Weights of a small GPT-style language model, trained from scratch on English Wikipedia: 7798 steps.
Each number is 500 + 40 x the weight over the matrix's rms, rounded and kept within 0 to 999. Layers, rows and columns count from 0. Numbers have three digits each.

# layer 4 attention query, 128x128, rms 0.0958, rows 51-127, columns 0-63
502530546478547470510489472536505553496567517488470547538491507469588460486396506490495498429480499457514462534481515454521543497542489528545538502488509537471440520481454460488503471527518496
460424500464563476481492497550444526523487502478540515521510490457425488547503429500504522518527536427501514483510521515449518482432469476424471578491501483446501514528521483499511487498482446
607575510481527503498526496495523526442528462543510494494504477518519491506502498464495511455466532544459518534488476539460523487513478569431397495461519496541469520487546481506497552569530506
490565491525482522483539581505476513498465483500523487538505477475528441543553481489499465504518574453505472519522526511470452479474466510445485424501527454462520480537535512474480449496490489
430500562504472545494538459506548487481452497505474542470479537505545482586439506527516547505563440462422461454514476491506524464476455519474503439486488533553479576516494515465518548526490457
564501540502496508456502426572490437454534546457569507517518470499529455500495511433517507525550518463485546445452471520517459442561558440460482521487464449520480495569528526526467480486439505
547553549415529480517438477538506538502462528529532476538463532458515487467530490500518481516535509560455530491422533452475526486539521516464530530490523422544502444490510432490538511474462549
488466534543540510428512443495528507453540425535474521563478510435504455502491510504503548534529482494460476493482516528447488524553475501563485433478450487478559543542482526520449460555483476
426508456512517482536533549533458489514526492455490470540531495533484599502526588510486509477423498554444454516475473438543514513495489520511475483501502554484517505453456525502479480512485478
479498566471487523497443527541470490493491485538495476459452501500458528473492542493497485533566545500513475541538536460487414454462499460483515490506463517531544474494556535524538500456419539
443477490510456497481507486463590486442516510488477489491498517547461494519511508528505534516418510525594488415494456563452506540438504488518538466528470458492533512530501534522439512489537490
486494514547466486500479473505451522481471493535475508458487507513480471495487475450493546548487495476509524501440489550544505475590529473478406512525413472460511486541516560460498440488484513
541476498504544497473565473491596432493446522520501493501516454538472476562554468512512499486451529493499533505498481513509463526486519558442472570538468463531474430523517555419485480549481499
499462495576432476513530574495390526545454585451478539480545501518401455559579463512505512536549485459543555441546518375491494540433486523482475539501419554503560449543474526418481531498527488
494499556442449569536595506473489469500485533445457581416528514507471587503515501549484516580474477501563549446606526539556537532403542578504450572488411503602510527496499543515579558534501440
526560548370562660533623424510483558463471383528514450415524510575545568467474534486432514540506518574529490462487496625570525560491580560505466561459472559504480566445488467602469545555476383
492473464583434481522504547424485470601547556442449572507486505452460425503493489473536492498485487547540558489533474403446483484413476489518505474552452482475490436490447546505493483497547541
507531461380477562417497472520497459394467500412457510473526480450604511514513488451423488558539466548536523455462455522509495653495568573532542487467483572416511501450477477541554585447531434
438551483583467422538421514393539572524474492535555519530544498530433487413485566516575496461395537506504489603442586533496540429461405405502481529440455395573415445420458645453490400533482472
471506550508581492509482498522607470390469485580501477441516430544428479468505520524482459542528415422559401415401498641548500516585469506507459449552505418550532627428466433482460509505487482
494500470470449534525559490488474482518509468431508517538553550473586509518492558511499530464458601561492456553520515418469464473469496532522532541506482416502453490469463518517541537485568461
608445459521523526460433520519376460549548549458469463562491483444467364593587411530519561429617510517476473506495474410534547507582506372515499460502560525394495407491552516458527487436548474
518421435577454512465523526487443517580453558367411580513493405421410352566551513444488562527561458474589519445537488392541521581474499395556544485496510596491546356584472536468559494458518444
569425458495453492539559528490514431575499599389385587465502413427533429528591432505488545572566440483585554433603458421552524615441472525508544433507580560442495427543529485434570574463522418
446477487594516480528432555548471588448513435576541472517443577552424553475455585597560459445462507442446381500458581539519447356551470461472457570533507471582433493554499528414431358556472531
555524509513485493433536538475458535509479517482469547419514514485469545485481531539510533498465483543471571525573515487494538475422503479487538577505476523499487441502503515463479481539498461
515509552492516490487414520452545464423552509557490485495466514531516495507493465526511490491490484519521486496463522585522483522572449505536526478518518513544484536508429512523467473519503489
494584444436387542484576502591531493485495481507570496520555546489573537488409522367500526492499546493493499525561488543531483480440527490528495538445505491507456532504539512564562514524534492
491587466530476489594452499521475545525480449487582464531474450461529520401468493430467557506482472500492526540583458532530501556466488498451541543508496524488451478440446551616493506487511558
541439480420467528499508459518520444481464452473542415585499571376582526431433475454493501480517468576518440521495444506485509437568416446494514455536496514510510534454483470543573446490501465
498528510454485518461420519537642415473513539546461517543538508394473510509481504458510499575528485430543462466459525594468425512597540573469477403571489467485526509494531441527469455523479547
515510417425534533519527513480510434469512407520493523432513510512498499509514526473522463482485480537471494496502407453519477426432510487496471565520468499552522475499479534541542533504498453
422529478537454486482517472453478443544522448439477497459465504468434554501573494505481534543562509430447461530510508510585526501482472457476570529533508550525532456548389557458531508547489515
579494542495542490519462441454483423545538543561508507506551434546494542504566522500483462445489491500443429561524535517449487470524525592515487509533490481490503490483403505520422519516515504
504503522489509508561532557529461533458586526510456493502499501452522618438499552432510499496480570569474535482509482532457514460453521563455470490521494486490492588515522414454454492522462444
532533457540467515486483514508550500641536464439476504548481487505519495484443444500491465482522579531555548527510449502456488462452469556440482570451456438504550471498456516467534520468504482
449498509521535518508489441501460472480482483425502515487499511543427478501505451447519446562538452485406500513479543504476426539554457507518461497545477515481512464540529550500460430472527531
521469491510519495454538521458491457549464532429560501532464514556435410540549490511529516519509446511541565426539555518522494468432522500484489431551486501514521475482466440501587472473529495
454528509478510464563434473495548498485545531516562472499497466477545449609526554471496444494451489456543488441457471567486459531476464510570516479493540455517475524508571442493521468478510468
448493522570600492487495520445479473468442510513513530501502612457548498479500528530506519491488525446495507479430385501409490495546518517544505479473487444478536533509569502469447472463503498
444526453490523474521445538528472474482516535426503509577497495565506461457487485536505433531485466532513466515501588468529502557474489588498540473513465499497442546482544517502515541520484528
533561523499405518480546501510510445582551490494526469533459491432511495544467509506502469443472551501404589519509513436479474448550515518477495571473445508455483476493452532495476520505545516
505524549494500535515448507511401609572490523464495461461496430522545498482567484513497517495456508547447531537451520543530483475483524530521505506505488489461568526517428531506462452508511428
517513486494466524477472514532389468478489548448492516520492522496528508536502470489525451517487545440443501460540462470452509498469516494584566496450512466495514513519462419534510549487486487
475548503506544530505462529499578447516510465470407510445459419485503501593486538525549476522551530505496457492539480504414469549534485567536571480538529511425472469481398467520517485471480514
482504538482511477474487489570520560544525559536488501492545456472476522511440561497506443500475479534522509554432502474456480492512482527552536558527462480485510493560513429525508472511531601
489513474500513545565482520407506439398456447481505467515503463512525505449504487541475515509506490514468497598527437496458456478587539423490526464484452451474495484518425561499484503429549551
561475514546609541460501469433477466498517499476498486483542483472474535518497534526527390469522480520453512519528452447369448442530507563503442536497509473477467453543479585481448529473524538
437470455476542536531488510531589538543536530420521468480502446480502543447475435539515518546544481518505427497421444494531567574451518531450515515523532503496531531445512556535476519490445519
511472505537511463447452465442459545532478458502490479498509497516588570516454450494493514517505459487483542498451408474486496535548493542466520534478510466482523457539452479423530456529527497
460473510493428496532489465568425546543519487460497465478562344468535512464503483492528448504485485583460519553484484437486464476473503510530545516539480591435516529419474497557491515454577584
531442531501560495514523509541496514477456492523446536467506411496448531538386493521508551519454528440531483445542447538487509469464558563543543529463491447495502469441514485495464491463499536
524526535544432502520443492542506457456525541469448516483572480483546515503504598518509462495477525457480477522505541477543483472580497523530493454484502512402465512530424405500543472491444575
501490510528444514493491504528398533491423423438497483497498485441459521497530544501460535497512579505474580487485433463465601436475457450442513611452445518477532433500506531438512498509556499
476535571497518430486532491512482470540519490496530502504494483457519443527445536470467492462467518487556540432384467578506510479503500555460496502460459472514513501445481559516435438474525536
532418449553543489448547518510489538553477507440506496517553507492476469517555472543504511479530505563458473482472471485470556428475457486460471485511484499460485457520531514462524531458468500
487489458576534499533496446495511489605552553506498499508491497441548493498491491518511518461481476531511509490508437410484469492467542545478494504534484510475488557486456483540533456482528549
474496490550522542545557456534423499466480520501499510468475497565519471483500465548488594483486471560521483521511455533542515524449489460505544520468545567570461533476503517522445469481549484
476517543482522392550528451514428435498454435456529432468496488510522444496565493414481539466530543446462489461448519534522524457501535472539515451430537496502484512457558461534572486495502499
508513510464461502434512511465476508481554459575555509440460526493500541568508497474501528449497424446518529514473468511562406531447501468506464544502510493516495542484505492446539507445572468
493488496457480482508525563497520431507456565455415497531452430498579483494468489520512462563420512520579566515518463512513492492455533519532554482463522470481478530519448430432503485455463474
521454510567543571502498493428506489523520450466566482497496511476456452431617488520490492518525489468476482474463531555477457474530442385548482455546539485432528453489428531487515568456516482
565513536483461500425496550477523548510504482474513561463570549403478493518445475527513505458494516530550504557491541527520440422520514527489532521441531422493454438465528541472546528483509547
480503456473476496545565510451508470521556521424483500523436472499619467506582559490518545502486593530491506465511423525516566474402516486494566550481532516399481492494425491540519589463495480
501425526521528483511501442514494453526490572508526515504640432496416470500527446445509473475474484524452446504488499494504500479531538442440519492477535571535515560474543543483556565446480514
510509520384474521541518510431507487453528497466513537550437450458515474494490520527473460519472529529499476472508483508544543490525492454513486452488530421458496487455480521528473505490518518
573445611421559472510604533477441484523412495433507507481549472476517442534479478512500483481522505475548497504475461584479570446527527623533497493445507468484492521516551485432474539472511520
457462480483543544488518439423526424510490425454408533474563462446511507459439498535494511568558488522530533473488530601503497503495475453535516536495528398471474464536516474598523497536522496
525554498497504550495456459447570456466494542565487481512554525541515528508481504532521442501477493487553449492495521465475444529460549503440475482498495533504537479599451468448495549463467423
597450486539495515499533437457461461517497512496589525504591514482546390562483482542499463456467504509479490572574451427495485497541500526528528504487496509585532534460453557501549533486497497
437518492530426529489463537498471431463466479512523468527451556514450539477470518440480524540470508438505499473450501492507472582414510463481508438507461500546488531581556482554506512515510497
524522493513520511516485496507492463516488483513474454539545500498442522506507461512517426486559509506509504527539530468475450490481544490432482554514467535537479486600466590510417557453480525
514427523499551510523578484486570523515572513513510458529547526516500539525531523575499476456461523499550549477453465418511514515471498475534474476522507468533487556540506436472508472519476489
458505547536556430454503497482449522510436488541476509469510540559489456457490473480489532511502484502445494471450497409537513503497481528552528510547491494535459475614448496535490399510451496
490509528459487501483478504533529533487470475468524591500512510519577523454520456526505517535484483494513582498587507555507509485480466464414468493516477560461503457527466527460552618513498485
523532531516505495536486553503486572574442536475505433493434419513535506482432574453464487520495489443555428541463496556438589487486527583492464457436469484438483466482509536471442537428530536
499486527424588503483482499515514445414462545611549486531562464502440490545515466469511434549498458451519371456510523514555565500521515495455473445452502503523492568477531476487523576460496509